{
  "positions": "learned",
  "init_std_up": 0.0395,
  "warmup_steps": 453,
  "train_tokens": 111700000,
  "dataset": "wikipedia_en"
}
Each number is 128 + 24 x the weight over its row's rms, rounded and kept within 0 to 255. Layers, rows and columns count from 0. The size above them is the row's rms in percent of the matrix's.

# layer 4 MLP up, 640x160, rms 0.112, rows 211-230, columns 80-159
size [ 99  88  97  79  95  97 106  89  95 114  87 109  91  90  97  91 120  97  94  88]
[[124  89 115 153 143 139 105 123  98 146 128 148 152 159 145 145 127 119  98 103 143 117 153 118 136  99 121 128 119 131 105 115 105 158 100 130 132 161 159  74 101 161 141 122 160 112 114 144  66 152 195 133 165  98 155  99 121 121 116 147 142 159 126 137 113 154 155 135 161 126  91 153 138 147 140 119 117 104 103 127]
 [113  85 141 169 130 156 114 122  93 137 119 144 127 166 128 132 118 123 111 122 134 123 168 125 151  94 111 142 139 106 105 115 104 145 123 135 160 160 160  97  94 157 162 112 166 103 113 130  45 140 179 154 157 114 128 111 113 124 135 147 114 151  99 112  87 151 140 133 142 120 110 137 145 152 138 124 107  94 116 124]
 [123  84 101 156 154 125 128 124 106 149 117 118 134 180 145 140 115 114  69  88 122 172 150 130 126  89 112 159 132 132 102 109 112 134 133 145 150 181 153  92  98 162 155  92 176 114 122 128 105 174 174 144 138 125 123 111 131 125  99 161 147 146 120 122 106 147 140 149 160 148  86 144 130 145 141 130 136 108  80 114]
 [147 102 134 112 135 154  92 136 142 153 128 135 180 149 120 172 129 122 136 113 141  98 151 124 148  98 116 136  98 129 130 111  84 139 100 123 139 137 137  92 107 141 170 100 174 124 121 158  98 138 146 137 147 105 123 127 107 113  99 135 188 148 151 125 102 135 153 142 176 103  94 144 147 123 156 136  91 120 110 138]
 [105  90  83 147 162 166 123  93 123 139 127 132 148 154 141 162 109 116 110 120 104 138 163 111 110  99 121 150  99 135 108 115  99 164 112 156 149 167 162 107 103 140 176  91 168  97 119 121 127 158 178 130 147 115 109 123 114 122 104 133 143 144  99 150  97 150 160 149 160 121  71 137 146 103 168 121  97 111 106 100]
 [113 102 121 156 149 149 135 119  92 155 142 142 116 156 118 121 134 127 109 111 143 129 150 133 124  82 106 108 134 135 111 118 118 136 114 149 109 153 159  73  97 145 163 103 152  89 110 110 124 149 155 138 154 140 118 107 123 140 120 174 144 156 119 153 115 141 176 131 155 134  85 139 128 141 114 130 123 136 132 129]
 [119 112 142 117 127 117 131 105 105 124 123 130 130 128 121 161 114 123 109 120 146 113 123 150 160  97 108 155 146 142  73 122 119 140 147 134 102 158 147  75  83 191 158 139 133 142 118 159 123 146 139 134 134 111 128  83 125  97 110 138 115 136 107  92  70 132 167 171 139 111 127 150 135 117 150 138 100 105 108 146]
 [112  80 144 167 146 130 120 116  98 149 139 129 131 147 126 131 124 123 117  72 145 132 158 141 133  95 119 125 122 119 103 113  78 141 115 158 157 159 158 100  92 156 166 109 148 120 107 132  69 156 166 133 147 153 141 116 114 120 111 160 144 148 107 109 132 151 162 138 150 136  86 142 120 135 136 109 125 118  93 120]
 [104  84 129 115 144 134 124 137 106 153 134 118 120 133 133 117  94  98 138 105 122 119 168 133 140 113 118 108 122 136 104 124  87 153 110 108 132 164 161  97 100 169 136 125 189  83 120 118  76 143 199 116 141  89 167 104 111 161 131 169 138 156 128 101 119 120 176 103 135 120 101 129 146 127 155 136 130  94 134 103]
 [117 101 122 135 161 145 125  99 138 159 105 151 159 118 114 154 105 119 107  95 126 160 164 124 115 112 112 123 133 134  83 138  89 153 106 115 116 135 142 116 110 156 158  90 142 124 126 154  85 134 135 147 167 119 104 116 134 111 113 145 135 153 127 109 130 157 141 140 147 107 100 137  97 107 121 101  94 134  83 118]
 [108  78 134 157 134 136 103 110 116 146 125 136 150 156 145 131 110 127 129 131 154 114 160 125 132  84 113 141 105 122  96 101  91 163 116 109 167 142 183  89  87 155 152  98 151 109 110 142  75 142 188 148 152 110 148 110 104 126 119 154 137 158 139 127 125 147 155 145 154 128  77 148 133 145 135 140 106 102  99 130]
 [135  90 124 176 145 133 115 109  64 148 133 133 127 134 125 146 125 125 132 111 128 148 137 126 154  89 120 153 163 122  94  77 113 160 132 131 148 138 165  94  88 163 134 122 167  97 106 158  82 142 152 129 157  96 139  85 112 112 144 149 132 146 110 134 115 137 137 138 135  91 100 141 128 158 156 141 117 115 121 119]
 [ 85  70 135 157 103 134 113 100 109 136 113 111 136 125 155 154 105 123 114 121 130 108 144 131 142  90 123 153 124 117  69 144  87 166 119 149 157 138 158 114 121 150 122 104 170  91 119 114 109 148 184 111 161 109 132 122 114 105 123 153 114 149 102 118 114 158 168 145 122 116 115 143 150 126 164 161  86 125 141 105]
 [ 56 105 159 145 146 121 114 121 151 133 104  96 108 109 142 150 119 132  96 131 172 157 125 131  88 128  97 151 116 111  99 144  89 148  84 140 122 106 146 106  85 170 115  84 127 140 128 156 105 136 160 143 165 142 148 133 103  96 110 121 150 137 137 145 129 153 142 164 140 154 128 133 165 116 142 149  68  86 121 140]
 [ 83  67 152 165 103 156 129 111 127 142 175 123 133 135 145 115 104 107 129 122 160  95 135 150 159 102 121 156 105 123 108 124  96 148 116 120 177 135 144  84  83 143 134 102 128 109 124 138 114 127 152 141 143  99 156 126  87 101 131 152 176 161 133 137 110 159 135 160 157 129 116 142 146 145 140 144 107 117 109 116]
 [ 95  76 123 139 121 170 138 111 139 130 122 128 150 167 135 181 123 128 121 116 121 127 140 139 141  92 111 137 106  95 126 106 113 164  94 105 128 150 147 101 111 154 144 135 150 103 107 159 106 119 183 138 139 119 118 125 124 104 111 129 162 156 138 105  99 133 183 161 165 134  96 138 175 110 186  95  93 103 109 138]
 [ 92 105 149 137 120 151  92 126 171 146 142 156 136 143 136 135 117 129 133  99 163  89 139 114 161 121 124 127 138 129  90 102 119 177 115 125 139 120 147 116  85 136 102 134 126 109 128 124 107 127 157 155 158  72 162  70  95  91 119 120 122 137 165 145 136 136 154 139 127  98  88 143 104 114 137 118 118 110 121 137]
 [135  92 134 149 110 118 103 118 113 153 138 138 136 137 125 149 104  98 113 119 141 100 135 127 159  86 129 143 141 139 108 103 115 140 105 113 107 136 159  58 117 163 152 134 158 128 123 137 104 126 164 152 173  90 136 104  94 146 110 156 149 154 106 149 111 152 132 134 124 119  74 148 135 141 131 103  89 117 118  91]
 [119 102 115 187 150 143 154 135  98 167 129 124 124 151 140 120 152 129 107 108 131 150 160 116 109  98 119 127 112 161 117 105 114 134 131 109 132 147 120 100 128 163 161  83 124 121 106 114 102 136 163 102 144 108 115 120 149 123  98 163 154 153 139 120  75 145 144 121 151  98 123 137 146 152 127 117 143 143 130 100]
 [124  86 123 158 121 132 143 117 107 148 119 126 137 163 145 137 119 102 122  91 167 132 146 119 141  83 119 123 138 122  94 128  98 164 119 158 170 164 151  76  94 175 139  94 165 111 122 124  86 133 183 137 144 128 135 113 118 141 124 158 143 154 124 122  97 157 145 133 169 146  85 137 136 143 149 117 115 102  90 113]]
# layer 4 MLP down (transposed), 640x160, rms 0.0867, rows 211-230, columns 80-159
size [ 61  62  77 108  89 108 123  78  93 124  65  95  86 109  88 106 127  99  98  71]
[[104  97 118 102 176 121 129 110 105 172  91 151 131 152 154 149 109 143  90 128 138 115 143 160 179 140 121 144 124 162 100 146 118 107 114 137  98 158 104  58 137 126 132 101 116 119  92 123 160 118 139 161 157  94 164 114 150  99 119 127  85 145 118  99 130 132 132 115 137 105 137 159  94 160  83  95 163 107 117 147]
 [126 110 132 135 167 114 107  83 136 131 103 101 138 167 131 163  78 103 113 130 154 105 132 152 118 143 116 133  96 117 127 136 128 108 145 139 169 144  87  93 123 190 134 107 136 141 118  94 130 105 126 156 148 138  98 116 112 128 141 162 102 134  91 118 134 126 139 134 103  94 110 141 119 155 111 143 146  91 160 124]
 [134 134 152 153 133 124  84  57 163 123 124  97 135 129 140 137 125 118 137 112 112 127 113 115 114 136 103 177 136 142 151 140 114 137 135 125 130 131 130 100  93 119 143  81 153  87 153 100 144 154 133 159  97 103 144 123 133 106 119 169 144 145 141 125  94 117 167 155 108 132 105 174 163 138 144 120  98  93  87 142]
 [152 121 132  99 125 149 101 136 147 156 105 123 177 123 143 131 135 112 145  89 149 105 107 170 182  80 143 129 102 120 119 101 115 160 133 113 126 148 101  92  82 180 169 100 162 124 135 130  95 146 125 130 128 110 107 167 105 126 118 131 175 119 153 119 129 124 133 131 140 109 100 138 123 113 115 145 117 121 137 170]
 [114 113 101 103 142 168 108 111 111 145 136 157 147 110 161 103 119 131 123 110 153  78 137 127 145 130 121 136  92 155 113 115  96 153 103 115 137 152 139 132 103 140 124 108 142  69 135 143  96 150 141 119 168 104 136 125  87 109 120 158 122 141 124 117 108 146 152 156 163 135 109 154 172 115 136 112  98 120 129 113]
 [102 100  65 137 147 105 166 117 122 151 121 149 136 161 130  78 119 104  98 116 130 116 123 130 157 131 128  84 101 103 123 146 138  83 118 119  88 137 180 108 116 161 183 107 146 136 113 117 118 106 182 114 121 129  91 118 131 126 151 145 156 126 105  62 121  95 157 151 135 148 164 129 156 110 136 125 131 132 125 118]
 [111 130 150  99  77 162 114 138 142 105  88  92 143 121 115 141 138 132  87 111 166 138 141 176 180  90  99 157  99 146  73 128 149 123 145 138 144 138 136  84 127 162 142 124  94 120 136 135  77 141 111 128 128 111  86 144 119 103  81 112 152 128 104  91 144  95 154 129 162 124 158 140 112 111 151 121  88 159 115 156]
 [100 131 150 153 121 129 137  84 110 163 140 108 136 120 166 130 118 119 125 112 143 107 107 140 157 169 117 153 116 122  98 100  81 158  88 138 104 145 164  99  98 177 130 120 136 149 122 143  71 153 192 113 107 142 121 117 145 131 101 167 130 115 107 128 114 144 178 152 134  63 124 114 123 125 167 131 117 161 110 144]
 [131 107 164 138 166 111 112 107 115 133 135 110 167 136 107 122 118  97 124 103 121 160 124 172 123 102  96 110  95 165 137 127 125 165 100 119 133 136  96  75 100 150 139 107 169 176 126 109 105 126 154 127 144 109 134 102 140 134 101 152 137 144 160 176 114 168 120 152 140 102 133 145 120 121 107 139 144 123  99 121]
 [136 105 116 143 120 108 167 129 139 116  90 115 144 100 168 131 141 166  91 105 140 119 145 121 101  81 150 129 127  90 145 112 102 172 139 154 148 130 125 141 148 116 131 136  75 139 113 107 148 123  72 116 120 112 117 155 121 148 157 142  92 154 132 126 107 123 109 124 134  97 172 133  70 104 126 142 106 178 152  93]
 [144 148 177 154  96 134 138 140 151 141  92 114 148 148 109 117 145 109 133 138 116 106 118 181 164 153 121 127  56 107 149 147 125 134 137  94 165  99 148 110  89 154  77 125 136 123 153 112  79 130 129 138 145  90 111 134 130  95 138 135 177 108  93 140 140 129 170 141 142 123 134 153 109 127 152 145 114 132 120 124]
 [ 66 121 154 108 146 145 134 131 135 159 166 102  87 123 111 146 110 120 141 109 142 129  86 124 152 119 110 158 120 132 159 117 130 126 133 165  76 130 176 155 138 125 161 111 116 100 135 124  87 126 126 121 140 128 124 125 113 171 143 157 111 122  65 113 153  92 168 149 116 139 138 139  80 157 139 122 146 126 151 114]
 [ 75  81 138 188 171 121 102 110  79 108 133 152 140 110 114 115 139 117  82 141 117 139 128 133 137 168 137 161 108 110 112  83 111 114 130 118 115 141 149 116 141 155 101 125 134 129 125 115  97 163 159 118 128 133 104 114 120 154 122  96 140 139 108 141 124 153 160 119 125 151 176 126 124 172 129 169  76 111 157 118]
 [108 126 189 141 161 121 113 152 151 108 169 110 133 122 127 131 156 112  87 117 122 155 124 123 127 142 108 129 137  96 134 143 141 126 102 134 137  71 120 124 125 147 120 113  94 172 140 103 122 126 153 126 131 127 120 153 111 156 124  78 136 122 113 141  81 144 111 118 116 168 148 113 141 155 126 133 111 109 156 135]
 [102  47 170 129 127 150 147 119 116  73 178 150 114 123 138 141 108 156  90 145  85 121 108 144 174 112 140 129 116 134  95 121 154 132 109 132 131 142 176 144 132 155 109 100 117 122  97 139 154 119 128 125 131 104 121 145  81  99 141 113 150 124 153 133 159 101 187 130 120 122 144 153 118 100 128 152  93 142  92 125]
 [140 100 106 133 118  89 105 146 116 129 133 140 171 129 159 130 159 154 158 122 160 146  84 150 179  91 147 136 152 129 126 152 145 142 109 113 148 139 110 117 127 156 108 125 121 118 104 132  92 149 139 158 138  96 136 179 131 118 122 101 152 103 175 159 120 134 165  98  92 139 158 108 130 145 120 170 148 129 176 168]
 [121 136 132  87 105 118 214 149 120 137  94  94 128 118 133 146 111 106  96 104 111 169  98 169 120 117 129 105 121 183 117 110 139  86 159 132 153 116 121 123 133 124  98 110 134 111 121 127 145 116 149 144 139 132 116 166 109 101 103 146 109 129 165 177 160 126 144 152 138 151 133 123 121 123  86 153 100 146 148 124]
 [111 131 131 107 119 119  95 116  81 127 112 121 130 147 137 133 114  90 145 159 128 139 131 117 148 116 151 144 142 134 146 100 149 180 127 129 132 114 113  92 146 123 119  93 108 109 179 132 121 137 165 165 148 122 143 128 124 139  72 119 101 129 107 120  97 159 117  84 142 121 154 145 157 171 137 129 113 108 103 111]
 [110 110 121 145 157 132 115 130  71 153 135  90 141 121 136 119 125 147 142 127 119 182 119 127 128 113 138 122 131 137  91 115 143 171 118 147 111 140 210 120  89 143 207 101 149  88 110 136 107 131 172 150 128 136  95 120 123 108 134 130  91 115  85 137  85 104 166 123 171 138 129 132 116 155 140 170 131 132 143 125]
 [108 109 167 133 110 138 114 104  96 150 125 144 119 145 162 110 132 109 127 129 144 129 163 134 169 114 112 125 100 103  95 142  87 134 109 149 147 148  85  72  98 151 119  87  94 163 151 128 142 131 164 139 119 115 134 155 119 118 137 141 141 124 142  88  94 125 197 120 135 102 112 132 143 144 119 149 111 115 143 130]]